{"num_hidden_layers": 13, "hidden_size": 320, "num_attention_heads": 2, "num_key_value_heads": 2, "head_dim": 64, "intermediate_size": 640, "vocab_size": 7618, "hidden_act": "swiglu", "norm": "rmsnorm", "norm_place": "pre", "norm_eps": 1e-05, "positions": "learned", "qk_norm": false, "attn_scale": 0.125, "bias": "none", "tie_word_embeddings": false, "parallel_block": false, "init": "uniform", "init_std_qkv": 0.0223, "init_std_o": 0.0, "init_std_up": 0.0223, "init_std_down": 0.0, "optimizer": "muon_variant", "learning_rate": 0.00453, "lr_mult_o": 1.5, "lr_mult_down": 2.0, "beta1": 0.9, "lr_head": 0.0053, "warmup_steps": 200, "schedule": "wsd", "decay_fraction": 0.757, "decay_shape": "linear", "final_lr_fraction": 0.0, "batch_tokens": [8192, 16384], "max_seq_len": 256, "doc_mask": true, "train_tokens": 262000000, "max_steps": 22708, "dataset": "wikipedia_en"}
Each number is 500 + 25 x the weight over its row's rms, rounded and kept within 0 to 999. Layers, rows and columns count from 0. Numbers have three digits each. The size before them is the row's rms in percent of the matrix's.

# down: layer 8 MLP down (transposed), 640x320, rms 0.0758, rows 38-104, columns 64-127
# gate: layer 8 MLP gate, 640x320, rms 0.078, rows 39-105, columns 64-127
# up: layer 8 MLP up, 640x320, rms 0.0803, rows 39-104, columns 64-127
down38 102:507518475514537451497523532529504516513493480455467459497496493502485534472515486474460466472524516486548522539517507499487510470471498483486503493559523507507496513537516544515511519498496483
gate39 103:519531514498482507505481534560499491470495512572519515519477558523517504499492491475511523494552497495506534464532527504506486514494495492470509509526485505468471484518506486525532493476536548
up39 099:491519499476493503490444476508531537505478520507513487505479510504531486463508513498478486521539520484503513507507422519504502541475494522487536472522518494534470518518499477496527535511502504
down39 105:499512505503497478470510494469532482501485483567517548460461517523494477534484537458483466492511446508500493501513442499542528496499506485521505493512500496477484506521488504474526466491521487
gate40 090:509497499494513498529512501496495475548502520523484514527492479514460524478507534467482497473517465455518485455503517526493479493511481488568527497421488467496483492474531528457509469516522509
up40 095:477511481505492454489509481478462496440515471473526481533539506493579469532483473515501454499519503530481520557489498468502485493517473502501501519511531523524457488560507518536501523532525514
down40 093:482468481520477508501503468449463477531494516484497490513541516523507480525502475499500466511470484520526532525493468525512510501561530476503531578520503498510470528511482488475523474493479523
gate41 092:512462524523502484506489508449486510536463499464495470510451530520463473536518543437538485497494514483472501499530491536559515483508480507531494523473533532516490489502548512540485455480500497
up41 099:479503540511536497475454524514496544464519533534469502502480525490494488502490528531530436535516505526483520458532525505507493487497514491500444550476539523448485527533535489462491464524564474
down41 088:492514509514492478520494493553496505453500543486498502499490517478500515497504494532513476550532468551477490472533514507447502499487528521460446518482504478469495529506486515508560494481480458
gate42 102:563505509528477487530499512495480525538535453514484456496493521478519479467503498480519490486467451487509495525500495487483516462472464502479509501516483488519480502515523516490458507507505496
up42 104:460504457494472533526526502530487495522535518467485497513507488520500499491473496494504502505532455459537531497503518530532492509493472499521506520468521499496544510579463451518470507504492487
down42 094:484503551541520535549516534549456521480487505497497538517492506501496523507484498481521536518501492504503474490546509527452544504464509508501501562533550508514497477507490527485503499505533567
gate43 100:484531492512503466549505523507522533531468446488473503489461520503504477490477481467504469485519516537518526470521490517478485500541508468484528508474502518487514481523486503537548473490494528
up43 105:488452479474502514546517464502479530475509531531519477513492524467472507496478535535495496537558508506498493507492525483527487511451470473529520532505489506509459516512483545481504544508489530
down43 101:531496492529484512508522532504485493464458476545505482482554525497492541487504472530518494511492484498539511492489522491500483511499489495465489504533495498474527513496509531508512482468510488
gate44 095:498500547475482503528524515512505484553517483500454479491471500492521438516471504493468525465498540497513510507495489449497484499519509487485489517465541483488480509522514492475500486464518554
up44 093:474494480497543523535485488507503541518495452523527528453496508552525528522521457492494482510527527482526485458535547475500476485555459495453491509510471501511502520504519486536494469503527505
down44 092:454515501490468503477518527529500477510532501515477470482486514477488510461489487498527511463446498496436499535507514472539464479501507497483522444480483533473546475488488496498500504461499500
gate45 099:478478448487500500477510468512527480510475481558536520576484475555515514501498512466479532460541510533511477502554509490519519522499529461476491503518532506482466522528467516474502527466542515
up45 098:502483457511509512548477508467508442492530511483529520462452518508498501518507470482475494497447483547492505486502533451496497479467398501531504474537487539482556496451505478516475453489498510
down45 103:449517529523517513464551511525561509498498508482439517477511504475501508460465491476508495453470495474473514522499504500494500471454519490472526497515523541487536481491500479516473490512464529
gate46 103:464508490511550490490491508494483507512484482480538531467500499505525517475544488505526516497493469480474527492509481485497484508504499487497505480469451487451546525508493463464449491527481482
up46 104:507497500511482437520471497492508544492490452520507547459469534534539465482515482534491479464520453474437506501500457498488491523538505521530485444500446534458495491463443507513513542511430507
down46 109:485520535489563495499516476517515495488496483494507471522533555456501489509490516530487480462495530526481511510531509555512503512519489483501508441512514460509493497525486496534480528522465518
gate47 101:515496509501524510478475535500500486525471508494528482538520477498508483511486475483530490496459542511517454494507505458487488474527515487460486505503536523437494493495538520491462497473479540
up47 100:510493493509505449548505537484480515497534472509547523527488456522482489505495448486518505482557488500477521513478502450477509492517442549458513444493532558502478503484474547469502484516484516
down47 104:491523478534501499551487461443485504506460499508469513453509525524566512523518495478518488490493540495523515555488508527438500492463486497492497505467527534499497523512509502522474485507489513
gate48 097:504530480501525501515486460486482496484490490513483499534507499556450507542517516466476461481498498484498495486503485483516483567500502511486533570525470472485502508569516488496530512516505516
up48 107:493482485503477473533522463501479523534473500505497455485478485531503466554476481492467500534465493506492493511479444489448457498476493519525543486501471460498526501497515475481506486491503511
down48 105:469528471498510565494465558488503538545484445516515527460508462500497531463510485468496531476503555476506506499534523496509524468485525487543492525497504446501462531495496470476473523520518535
gate49 095:493543517460524524484477535547503459499496499477502486486460475516500503534512472493507509510494511538473511522499503500493493494527485483521493504500477455460468496461456458499530481536497462
up49 097:540492497508505488509457496489576501519558523491503509503482484519532489478535499506492525502467505461493512457447465512529540481480518450478502541505449533502471529525498480499502502484539480
down49 096:538464502492517475510472556500499472512447453504499513483490483483494501495501508506507514498485516531471520508491527483491530480499506479493544517488512531489482469511482507501556514510540486
gate50 100:490535512488517512496507501511473525428511500455441507490470457480489501506500490499450492498489511478508486479497495499527522509523496461443493488471508513495516484522503470498526525511509528
up50 100:532516541525469502520518501495518504497545472515547509466546502528499455516525473458501485513528500518517480512505507515512520532552513472506509517496515499462522522512532503504474514464526555
down50 101:514518501503471495498496496471453547504503482475521496545518506509492478509483497536466459478508483449531506485540474450548495516517539496515490492503461505474549512460527523501504495494444507
gate51 094:512475516519539485415501511480516477526531455498505501532473470557500505517473485476521501447492473528513449511491517481502510519526535517508488472533542517489506483541524470518469492466483434
up51 101:483527473488512511519416436508483470524511489488498515495486484511478485486510492512562528475534537536466466508517494457463518525476479524487504469492569513507502506473530476469516497527489559
down51 100:528544477492459472493465496488512506438512479498498513539506518499490527506426441517480517544476482463489494499526486563514498497478457513444480502513513488488504497504466514468477491519459502
gate52 101:543511482469503463484505578467466498508536504483475535507494517498511464515522459514497499526494477482472525487504476475492495529537439492503459489498501514528451515517545534518486510503476536
up52 094:483490509521492549525501438465472481495547527489523506491450485512460450481548501472526449510510560530521481485480531506541522520487509436505518513541532506531520505515470490548514526509469469
down52 094:524500514512532474485484489513483549478502523533527462479504493491484521465477501503456527486511457530527511534487532549503511503475511471490527528472508456509501539511515507525522516497483510
gate53 100:532506507519518516516459486486485479498453490537514526545512496526518516482528459442512484491499475492474480464512495500478541456494462454509520497501491488511489516482498489490493508529519537
up53 101:558485515517493493511503490491494520495534496507519483496490503516492503505506536520582477493522483505488489530515504506510473456474536557498506478492523486517471494507480530538501483530543493
down53 103:531471531553443559476506521480505549510506523484537468509498523497482496502536550493537473506434516523504493490469511549511491477519550478501456507525507492551529508503524501500495492483499516
gate54 116:507499486556514439508500505522547549524465479525530498515509452473514472517501518488497450468471488490506501542531483512467451491511500525480513524470526515509478489558497498505474483503517554
up54 115:484469498461482491484508528499492480494519479483504500532522526501477477513494496484508469452466492518469555537527516499525493519489524512515478459475480489517520489462490521546517524525523475
down54 104:496530517498517472501504494513473472541490468496552491525505523472524490478513494482552463530548518523505507505486483496484512500497482483477499512453515514533465515553471490565504492489479506
gate55 104:446496469512506491526538491498497497505478532487492511466514519483471486488468529501529513509489483504539524484471514546463526457480504507516442473504479481502488533537470505549519495499511508
up55 098:579486507501489501529487480530489479441481509496506506502497493511520514529524512480520494532541475492514529497535503466544485497490530519513533513516464463493469458491533473528493449514505491
down55 107:545520496538528489493517480487476492473479451512555474471519500490454523500480442506487507487510459482487547487510485527474503480481501552498531471506462489478512463554504472506473505503559499
gate56 102:517490503475498484481540492548491540446489480497511519523506489521515531459507508513503508494519459459523514498473506538525522507483496482492506467502498492517439518545497510509509490465511483
up56 098:498490468485485531451518506517468522506523519498545510541491506497491489531467510539496506483517556482536491510458452515480569495498526512514499527497510543475476549522484490519470492527531519
down56 102:516504556506492477477542498484517464501509517516522510506481480526515500493503507492539457488507508526494498512497496465490495521481517528540521499509498524472474498492485469473476509467519501
gate57 091:510572536513530491478483487523470486517471511532440488485479497495465486486466495513487501502492503481497516486463447492481486526535519531485509457520440521512513431468476508481489496542528512
up57 095:471481486493468513510471521532506497514487470483535482512504534513537465465432502488515512532471561497493492533500502468497506467473492500546506525509508509483515554494516511490487458499489479
down57 091:488462492482511498457481502446527548507516494486529489540518506480489499518538529480495537449472509496483511520512566482528472509501489527562483567524492510494460523469527498506470544466515530
gate58 110:491483470511517544542481508476511523542536531506491472505509489498498462500506497516486482453526498505550467512519481481519495508530502559507526492494450506500480515457501506530485530490489476
up58 100:504529512493481461527507518490497534486509502564542459534509494463495473505476480492528465495519492501454508501509527499462492447471540496507473534519514507496484467453553472508533540472532520
down58 103:533510507492481510523487489461505521512506515469524511529536480511533493544461507492473514472484491534523510504508502510503463488516499466536501495496544471490542477512537497503531495490483503
gate59 099:482503507504524505481513541496492547509471547479521512461493524496474544506517521492527546468518522495506502505517508515489511477502529487518521513493523476510476489462482497486527498453466550
up59 105:490471457525524509488572504491472506525489500505539541524513501482465490522495547470495530491538496489525503485455504481461493508507530481459496488482492557494484531512517519512507510478519549
down59 105:473472423461472557520542498544491558482479486516531506524485473520481504478536495533545507511484486511506503489481539469478536535503521525454476488501488506499510515505515518546439489478522532
gate60 092:496492530480494489466493533495522451501456474533470490531531523486512558488511484487502514522424480548498492496505514506510457465490516520522533523539533499479536538530544509507467536537452506
up60 094:486540497482473497492473491534521524525524534477484537460472527531489500515478478535511545466512467531483491494505533521497506501523490493526503506484479490517510525463545526495483467471499462
down60 090:500445532536477482532454498486527541473482502463513505515514486512485487499514484492485499507523495520479539509509486471534508522468528477513477497497470490467526471502529515439544511479488527
gate61 102:464490475511569526477521487535522519510463504481491509499515493530459531492524475453528452523545495490502481505501514482537497528506512491523504481530476516477483495512474530562501503525574486
up61 100:450520507476477498508512477502478541499520519543513510519500527531517499498499531513511519488454533523570466497497485478464492502533472495547515521501546506476493486494484434498509568507495485
down61 097:477493480495487512479509455437520460514521493483507519526516516505501526515556495501470495503513504503460484536489512543490476511534516476461523518493530479509497528499500532521508534526561484
gate62 098:471521521497499520467472545535468492479488509483517474510482477505533534462505481480509510505517515492514516506498544534517459454499481510501493491510471466504480493482519488508509519453480497
up62 101:475522489461508483500492497491484473498465512513446522475520548454524466497514551492503536538481454463508495492524519506527476499464522544479469509500462514518495470515515491513508512513462535
down62 101:454500510532467505422482500505503535510522500446555495491558473522468504497509542500529497514487508468468504507517536484491507508539532509484505518456520502496532487494475431505477507461475504
gate63 099:522473488535505482462505468461525479542494498503478514455458485493497519482496490533552495472485475452486491504493471493507512507552480476498488535474572516489488468501473484533476494492550498
up63 099:443477483516482504491512447507518484513511517494524501473484531487533542501487509487470522512487515483523496509499545477501464509557499501483538460525500513538505446489479501496486466520511488
down63 100:453504496524542575515503517483520543482485517482534500502498514463521508492491526488530531521494509530507542522493547533473505503460485553485467513461474538543485525465514523487477514455508496
gate64 096:486491480508512503477473521481485497537523455525471484515477485530482492529491512514486485425490499532495475510518430507508485523504474495473439499483530515515483502518567501503491501493567462
up64 093:486454503498519513499513524534496517466483504499529509502515507482505496508476460454497503494524533497478519461478515493520533508524487507494506531518510523485489487523475547480507507472477485
down64 094:519473521463531494495481480495501508555493494489518519552502476496480519500453506528482520520525489562485530482498481521508501520522505497481488513497478507480473486508439563519495492500508501
gate65 087:550537482481473490502508469468566496563496523436481421508506522437449474505473485528463493508535481493483491531482519437512493509475493520515503519501496500522491478528506541499544461524482465
up65 101:520476500470531500498502500518532514429499557523482567490482496488532484500477486479482477493507499520510524501470466520530535503452468525485509532518529483512486494520518513530517510546510495
down65 098:523537480508460509510525488531506523497500504530513499491503534500511499476527458481523504524504510478491501527423510469452550468541509527526458553484514466480486509489495483499476470533544531
gate66 096:532486505498466510486473502552515498490515483506499493516488452538479488511503485480469496482532507527531454509502521504482519479513513468491535527521507447531445516465516536495481501488521501
up66 095:544519497508511491525501517504497468507505523487494517481444497475513462457499437519440555514481508515519536510468484510512507492528486531587443455491508483503466493509517472524588503523480507
down66 099:498505470492493475445524535483474506507493506513477516486452479525515467486494486470535509506456477528562507516460504520486498473530476480514491437498479504479492510482564495525499469544487519
gate67 104:525535480536498493513485448472494464484550521519518453498520555522485513500502523561488486508491514493490525507466495475476532514484528500499517522475480517505512520532510461474552485492495519
up67 105:496502509505515516521498518467475474569504514533498503556520498473492495515513537463462467494513508515495511536543579468467476455518469509492487543557500487531530536511490505473490526523515500
down67 102:517457496466490527496505530519561515530480455503478475498496499454500468506504488479495499528521500490510519471512521457552544506460478543504515472536527531481513463467495494549487490536519479
gate68 107:508532481487449519459504469505513513545513494517504442492517503484472487492555482504463527471524510445443478504483467526507457497533510526527507478454499543494499458545464491544516513516499522
up68 104:522520555525503502473504520550477498481533498515464558518496518442532521511517479510466501462524513502494479482491524487495544546478497483491513493530489510528516509581487480518518466478556508
down68 100:515510488491477517509531490477498505516556516498540491518508510508526480450473522496528502505502525505486474513468514460471498449503475490521471528494485491500461529516508460520435509500550529
gate69 103:475513511535511507471494521532523511502522475511501487503483459521518516523467447445467487478511461502493524470503520498476474533495459526499486505531475482538476487488506449469452509502526472
up69 103:480534472463506479537459508458493498484484535502426518485529560523511478473546566499496527536474515499490476538478453513519558530528526510541491473473530515483597498533503528500504488506495483
down69 101:522503502469533505471490493538515534491483483479471479540438451509481467509476491496479475463503505489508511435526499464482466477437466502535521520473486481478488502539488502515549476496489487
gate70 103:532530510505547489502504484467547499481506464516500443538506519542495454508493483477535477498457540492531556477496503508475508486540507490518514477487485511497502451491530540476501507483502486
up70 108:485512483486443543481504488449511536528488542517508492510489509456517493490519472464467531469536471460511526545497499512496480459535504515508544513487529481479484467495498487515479459539487457
down70 090:535520521501535498495504534458529505531477459515494450533539510534488497517487486470496493439492483510529499469470494530524520508458461511545572461501523524483496491503499505471514494534502497
gate71 101:483521488489512489517457517499483479488549476454512499503470477484501485530513511509437460505462472467528556536473512485512476510474504478476484512518491508481468511475497465515480463482532509
up71 096:500472499528518487459474538495512507488497522530515511515517490509477519514508527482494546464541516487510496506507508510515526548559483521483480479550504488475574521514489501468493532517490495
down71 102:501505499543530538454504559460519547511489513511450511497526495513490471508527551536519496495539516469536473484476545488464498502524507533446522494472464482495516479523494513491531476519523532
gate72 102:493536499513548532526483538515532500474487507526528491514497487518499519483497493457476506478529484478521495558532485528545524475550500480494493490492497464502519491474507547509504514520536497
up72 101:500484531519485493456473488501494505489491527513509488488485479520500520517491541533500503462460487502519489468503508527514483517491487490519497482522484501525505505519503459506516524505503515
down72 104:531511493509536510490535512497488465516428510520516482506489466486469472498518522456514521522462495512533459507470478508463545498505471519504485439486452514516525489511513484479517506490493512
gate73 101:485523543467462507523486449509535514515517508513505492543531526501521487468523486530508470484576512465489554497476458493475451563535483516476555474502523502497475501497515563477528474514468504
up73 096:520539518497530524466492503477504491479503475517526526511458484507499495520475479516544473482491524482499461494501507541484514534508506528479524535488476487537515472475506497466491505502527531
down73 101:488499502540517500471510474488481496469464532454512542511524514466495491535472515512518504473504497495475459463520488538503478505496470530503504448489438527498501484473511482495485476505503484
gate74 092:503502468520587497488451490509530509478486500535532543502512532496502510446518518521549511508525492488511515506505528479546508476500522513508527512523545462486500470467477477501477524534534502
up74 095:478496563491468447518511573466501525481559487514539493517474534475514490523503493428482470501547519517545506548509495469511506474489473532485451502526502529496476488508530446492536495502478441
down74 095:487497501451482485540537492493515518525504490474511470514501474505556534483470501527467500527462496466497501572510481515521512514528536509488502476462493503537471525503479517496501472534517481
gate75 096:534530520499509503460495481487482535456469533520491524470427492484498470494515502490479480502484519491508516521459500535516513506548485532492471493496528517505551502525519528510475510511473533
up75 097:497488503516510531531488514516495473497513497510496517516482551522521495517509468544486512493485492476507498480527472495517467488550541489512561499513520518460478510493517479537466470509535494
down75 103:499514501505525505551495546498504506470488480538500504518482545493492502532499477511485493472463460485470507487515516501465508526479507467534512459526548518471463509473484488515493503456534463
gate76 101:504501478509539520525493459477517527507530506497519502550482480495504477479487530469502479543518503493494548432473494505536509534503489483472509490499520518492497507454495516503475518512489483
up76 106:515530535506526517488447461507492497499508508555499493496472445535537489517439500521509513486504533531523496470435494523516519489485532466508487473495465522519507490495520505496470488513492522
down76 104:484490497491533502512493467503489483491518479524474539484516469539542503485447523522481502485469497521532541516480457444495512437487512468516473530486529482502539456466478520535508440455514455
gate77 112:521507520543516503490481533541503513477454443549514514527487470519484529520491502454476510460491487533502504505511516514493548523499458448561501530485494448532490498513471529467484506512482519
up77 108:512514518491471499529492504486485519488483480454483479535499480487500480527501471476501508518487481492513480461500512486509460520482496500440498509481526470494461542543480516473492465521555513
down77 111:475488491479527472489475503518496527477495529505485494520457473492494534521474514497495517498469524463471496500502503500419455521506552449533444497501494504442458496497456525537543509523496520
gate78 097:508490517495497541494484518529492470483488536522516431492488496468497500538471480479510477442473483486540451510516474521493496484461491554473527547477493500505531557475479502485488453499513475
up78 097:500480461514532495555512528535523532502515493552547509480515474535526518485491483497479488505537524503560529507481505478508493505510489479474460480522517494521434428488525498510495481483478496
down78 098:489463486485453482484478480481512501519530531586447516486554483449497535505487537496515493536474528514461438500474538470509516467476475465515522539529470485511501480527486536498476527497498510
gate79 105:510501544473538474486503565489459490490533516496486515494501466531484521543499494497474510475501489518483446459504468515502536510524475509493530466528540486495507497533495519500525547464486547
up79 105:551468510505507496520510493534483469504494504479499528570524529504471488495515495515489518478528485500488435525505502536533498495497542491507463482483481480473479478514505509488491542466451522
down79 106:490445535495492478494485573489498486515521515535499502546488519507498539500512498501496507477524518499484457511497498509454529508479547469473537516507500529433458512563476509488503534520546568
gate80 088:534495480519477512504489508515461527500507456499526504498500513461544491511518522529483484482496496477501512447488465489524489516499489533555478490482533439488510504509481464499479501513450491
up80 096:485523464513518550491497503521487492505467520476528509500501505498511458530465533504488501484519502468500511490516475534445534489506483604527504480521517511499468528516492497497475522470494504
down80 088:466512562530482517483521537492494479472477488519479543458549522521536497499465521521453526502505480507536511542478561475525509532508513503485468491511538548499490506517499503525494480493501506
gate81 106:494517482507509498500479482495481523531505495519487469496515556495501503501524518522494461494520457461510507495516469540532501527488519486510520526477478520492542513533469547494479533511509509
up81 102:508473509507468466483490471488493540499492555515501465506504463478477471486518492490458537492499524498532497508536529509510473474486488499507514472488525456443539520526477454466514506452476513
down81 100:533491481498521501508498465551500472463475515521509515481500530548485482467532486541466503485476478498514507438467506430475500486471483501498501495499511503471495509516549496484490467533511460
gate82 098:519467524488501475523483519509508503459519489517455509456472487504486550512459466504458481507475466549517497506467525517503481452508511477532532483478470525478488524492484510516515522472515465
up82 102:516441494452488491482508521492535505512569481533507529530519484515433495518480450513513488480478493512487473470518489506454512522488549486497493493528498444501517467515503476528553507436481511
down82 101:506496506475477515500498507526476482524512497475489534490464495501499505474508498537531494509530592494483509531499457524522536533464515471544474500500486485495548455518470482529486496536527495
gate83 104:490467504561517511479502501507540475479489454456546523525472483443518535448501535524515517512501481469498484501501463502486513512501472503515543533505496489501511466464462517511524479470495481
up83 109:525449521527488466476490514531502500498505470476495510484459514507473532479478519517515507477484477481456500516525489509463513532502484611480503532512473500516503496492498509488493493498525476
down83 112:509482477502486527492466465557470503506506521552470486550498484529471465510473512497495528494486496499518467523536466492491450474509526524488528500526489466498531465523524515525517499471486484
gate84 099:491516499505521489494521522507482482526493543514509547498521519480506493525484552481495496491482514490509433542539482546500505524458505505513508530512495507512462530518504491529486455519521470
up84 102:502496558507508466493490530468488543495490480503524479447508515544497516532451460479522486505466469553498489541464499486527520495508509507473493536470467499510547494506509530480568511520504455
down84 106:469488536507486482469496479498511499508505493534529512504461496492536507530493507462489483524499474521519496462467478534474487492476506523510505454499522532487516482463545520481504499530494509
gate85 087:466464488554488501501522566513506507522491504505488512504517488503487472546471465476514498483516474469476531470520500481500504493488502504464495518461492497503429440555514519491520443494485516
up85 092:473504485530471478470514504539463464509469489484544486503509523508501492518464512479497451501476464521498491494461500464491541533513507478547480523490515535486466459528544462443491463507487448
down85 085:498518510497473520523475502507510464534493523524515485477473483472503540461518542535460422504484490504526490498510521517497491493495499469531514475510517498528527530490540504484489492516505476
gate86 101:516470478471538466495515511504447555489482496465503437511484506469474472507519503478484491508518472452515504499495485474488506482504502507513473469516511499548524470514576509448564498472507528
up86 103:447531495515475480504483495507493493464473479531504501495517484471469515517515472498505486524535494511522533481493475533518529500503485497519482463529506489455493496501512525484534460472497492
down86 100:494508491478479508510491463491506534443518450447480473530480472504472513508520557507518502558480506509496521535489519533512531481502487509475466503527524484511484493492499490452500495492422519
gate87 099:480488500517515486456457516506439525509502540512536468487521470489495501554526499503519509507453462538464549535511510521505506517506446488445502476512462475520499521508445548480494539488504494
up87 103:536493485478514521498466497532521556507502527526488515494473441511485468527501521515485496490501524529476467455517507459494523492487508456525477499485514520485477475525506478544490473474479494
down87 103:493487502481488486461493536441477508524498538500478495499430480496507485519497492530464490455488519507487514503517531533463478472489495495496479507549476500469454484499544482470471479456512446
gate88 101:522444471497462514475471528551476513489530522514565508497479499507505476511499474524510512521478510486527473480488561527568490476483471473521509472486531485522514539485496506475497519488488510
up88 093:513472528548511471442523465521498488498518534496535491521492491500480499469493485486508521508476506495496499477436530483565497520512478522526492493557446509507501505487508493453531496495496556
down88 096:512515515520477455484516457523522494536583469535509470525502470526498496512491455498492543504525505527533517483537490463522581510473503585531514454483520498534500520506469506501524488526453490
gate89 100:482515486481491518467489503469530506458499518472523511484479525515509484474519499503525517489454496506513435476467511455506483414517501498501523472517464533495518464469507477457493513479457542
up89 105:491461520454452491473486524472461513532469461486497485503516504492451481506497526528492546517496483480466487504512463450529450537518515492487553518507507493464502465510499507500509500487508480
down89 099:516499506483480505537512508477530458536450491499481511516472482486510501465507498511497484486491536503501510522480475465521478526527501472487491482500515499483519534511519503479492535508520490
gate90 107:529494493514472485463545497493512501530531504506466471465510538538518520537506522517440491475488492471456479519470424507506453511560503475484522513521479495523523502487541513508545507475474510
up90 104:489515493520511526498539472554477493482499478534504482490487499551485519493451505521453506537471482481547479496497506463489510475505516498526498518478477513498473520505504514487496463506479469
down90 100:467508531557472470551501495491523480494515507507500510531512506482472489460494486514512475478468507529542495432506558465484489547492532518536498505487493548485459520514445524529527486484553488
gate91 099:481474514476491509492516541485498488552523497491478481486489526554503547513490507533511544479489465516514479499501465478494514470498516490502482509484483507490455493508460481540494518486511545
up91 103:478499527507500451477542469523506501488501462477452504512530490526490498517528501480494489520530536522533481484524498484493528475506528505489477520478513434493524480491477494543509474493502472
down91 106:496530509479488480453517472495501475497524499495502530480487504479503507499527511463487514489507517492525452485480571485538497500542509516499496503534505501500462483515489500457505558473528483
gate92 102:520537467430492531502488481516495507494515427509482505472495483532500512518528489465497531445485478495486500524486494501498501475511516504514477510488497528498519525509485478512500528513555546
up92 106:504500522516531477490476485513477509494472508485521487494492519479487513475451500515479533484541482523486532532552475523537459543461468492493492463529514516534495471498490484521469524462468533
down92 105:472506499525525534514528500503456503497498510487527512532478484488464497513511512514521514493507524520509493519491484489517485510486557551511533489480527472526499499438495520494451494535489531
gate93 094:491476479521538499468501532522458525471534473499451520495478538485478481493497516508506494494457491477516505531508502521521545468498508477544505466508509514522491486523510496488541489492482512
up93 100:511488454506539502500493460492485472514479473500501498525497510477514513514501479482472502491490456531474476480510507483484489517506521525543474530499487484542498515533481516488475577523548493
down93 106:525508449469524458521476501515512519451519476478478493560486487524488523499490512498504510505470502544487495480461519467575458497518506526518463543496520453445439529499522508503493523503492487
gate94 098:521469519494497478490466549521528536444473487476491533477466437523470475505502488465498494538508517475473504514494457498515531491455482506487489498535428481503469479492522523477487505462500527
up94 104:518495547469490458467481495504488498543475502532554542480475504519522476476514494520460512470473478500520455496476480511467458491477487524483503472496512505524546484495511452481534514502430497
down94 097:513498491521537481527493529424517503488536519494471511522514503503480478489469474524495516486539470478508497526492448485514501472459487487476489473504510489523461500462507495503493519504433502
gate95 101:444490488508544476539466469455508510523508501513468496510496445466519487542504484458523489490514523501545469480464517509495474477544476504491513499544481469538466484493510515474484504424507454
up95 104:497522460538467520485540531502518481497509502469502502479477556513505527469513482494481523506482493514497521478524469484479523547496499526520463505501457467460533520474469491497554485500518495
down95 103:534522509508482523495492533539476470586489511509488475506491498536488507484503506466507502511490523447492470469533474496493520506525479515499489492448486501504466523505508504499496493474488508
gate96 090:508523550494481485489477508532493513486470491501489482491520480512499501549491485466479518496513475500483484509492540509518475501455496537504450489470535452505516500537566502494490484468465526
up96 089:506546527505461478512518470468497533498489518511510458533523522481509480495530486506490544512507490532465483510512486547508467504462490490484494528471542462501486441507499548503488504502493537
down96 089:510497515520497551506496482529474486537536575486482551532481518520477526486530516511495485497505504509514492486491462518487497510508512492482451508513508500499484539530484499522531514507478462
gate97 105:475551510518510497531559487483520486473492485486509505523470490462473494465477523509511495494487465447527492476494505497503506484482506483528472495530482516451524492488493551526474510487495514
up97 113:525469510507508493507494470478501527478467500473482520536490490486468512515469506525482490498490469486523510473500534495493495504535497512487490495510442498477479502464492537562457517496507490
down97 108:508527496514526529515524524512478501547501478485500464505456492548504458521465532496487525509487531459512497507510480511528513512502490508509526480518500469468497506521515475565463547474514504
gate98 106:484528463497521476510517512484490511500476467514489535513522481491484497514529521502506491512517445517493470487529495524510510520498475509543540484459477490468517494517482528529476512502519539
up98 100:494537485509487466523495471519518508481510519473486473474544464489486485508556524473499485492492501530467513488491478488464491506527498479494527556473500513545514490509517523490533511509497542
down98 104:507496484511509457554490486456508535518509491422485496489506500457480468505494527494540489482477539475508506496474474556517517538504489517488553539474533491516513507494547433492533538481501526
gate99 097:495511509509504499528507549483486553505488474549482486485449499498495502479503490452467496489530479503501474478495498512486496524518510493492499498460498520516504516519477518541519515479504479
up99 101:500490462526531538515462433505498478508519484523510514474515484492450527524502511487554508483501560477489480533503490494525476442439510502481484512488510492465538506488485476498517461495532486
down99 104:508545484504477496500516467452469505489529474474521485491535470510478508463509502478471472493476517485436501497508535526474427487495517483491483506476495527467503508531516479474480510463511480
gate100 105:560494509512515504516501490512547498524500458518492520504502461526491519495490492507483508483519506486475478495478495555492453484511523514516546544536488511500535479518533504469545484497517474
up100 107:517511493520532549532511481536471496489481464521497517501505499495531491503475534490500469471512537457524528484530499504478466509501504515506472489490456543489513564473469459490522455482492540
down100 108:504571518531518488488489503463517491535482488488519508493514484497520504525500496448477498514509517509519532461487464556489476530476486518499512510505507524462493525500446492513532506489476526
gate101 095:471478462510473531493519510525505493544474499481500501505512513465483486479524445540512491512492499492513482467464469469536442498547503503509488493470484513478526490506523497501498484496488494
up101 097:483529498428461519517452494475478508515507491459483510486465509481512522479480470488486497490483483481492441527497513558497483561557468499534483454450550504463519521482505520483489507565533499
down101 098:496515530474494495510531499534464465483449525456506530562478514530485545460528468487492482527521519470487526475520534500500486542477539526450511493534477512501496473526498443534491460548522493
gate102 090:518513467549508511460518518467537479499499526467485487460459507469475518488515492516483516469497460503510497527450481518548504498514468498529518508511483510472494471552463535495546499485541520
up102 094:517532522481485469475532527538521460483509512500513480498530490486503518524538502519514517507539522518484501536506528515454524440510458470483467536507475533520531476478519498547518514538508494
down102 093:508525485482488511471565501480521515497513479531520489496545484490469492488508477526500519480440534451477496494542502537538473493493459491539510515510503485511478450546468494520501503512536500
gate103 102:484406482499516499496520465535562488475454527507449515503441520532485493513490507544479523522486503490497507467437532509513504484520503524521513518510476554492465505505492502473483508469497493
up103 101:541517520531516469508475492466472506561559494508494526498497493530524522528527560519497493480483474521471481476491472553527534496524491494521473444496515497478475494500490502487480502511522461
down103 102:521453520523521510529498480516492512535519478491487495475490509492499501496492512515456488496524512506474504477436522491517476529488559526553472484471483504462447490507485505513464503520505466
gate104 099:516530506466487483537451494437500489515494472507511466496537497528499513504477532482517499505453510504465469521482465457479488443511530512514529506517508468479493473483484492510577494495490508
up104 113:507506505486480519464508507459477450520494445483542477480448510512524469500491490484502516494514497440512473518467514444551481504514491532450549453463531493489466453499517470499451519518461486
down104 095:503481518481480515496497481451487492524503477490507490489493525522500510483444459514518501490468522500495494540514507480512483474497515488485518494485505487482485487520490481522485491461499511
gate105 102:488549534534515460541489556509549507492487508487533473584482474504522503528480488470492529518490487488510447491515568484496516529524488495517558474474512519528493475512526531487492523489473486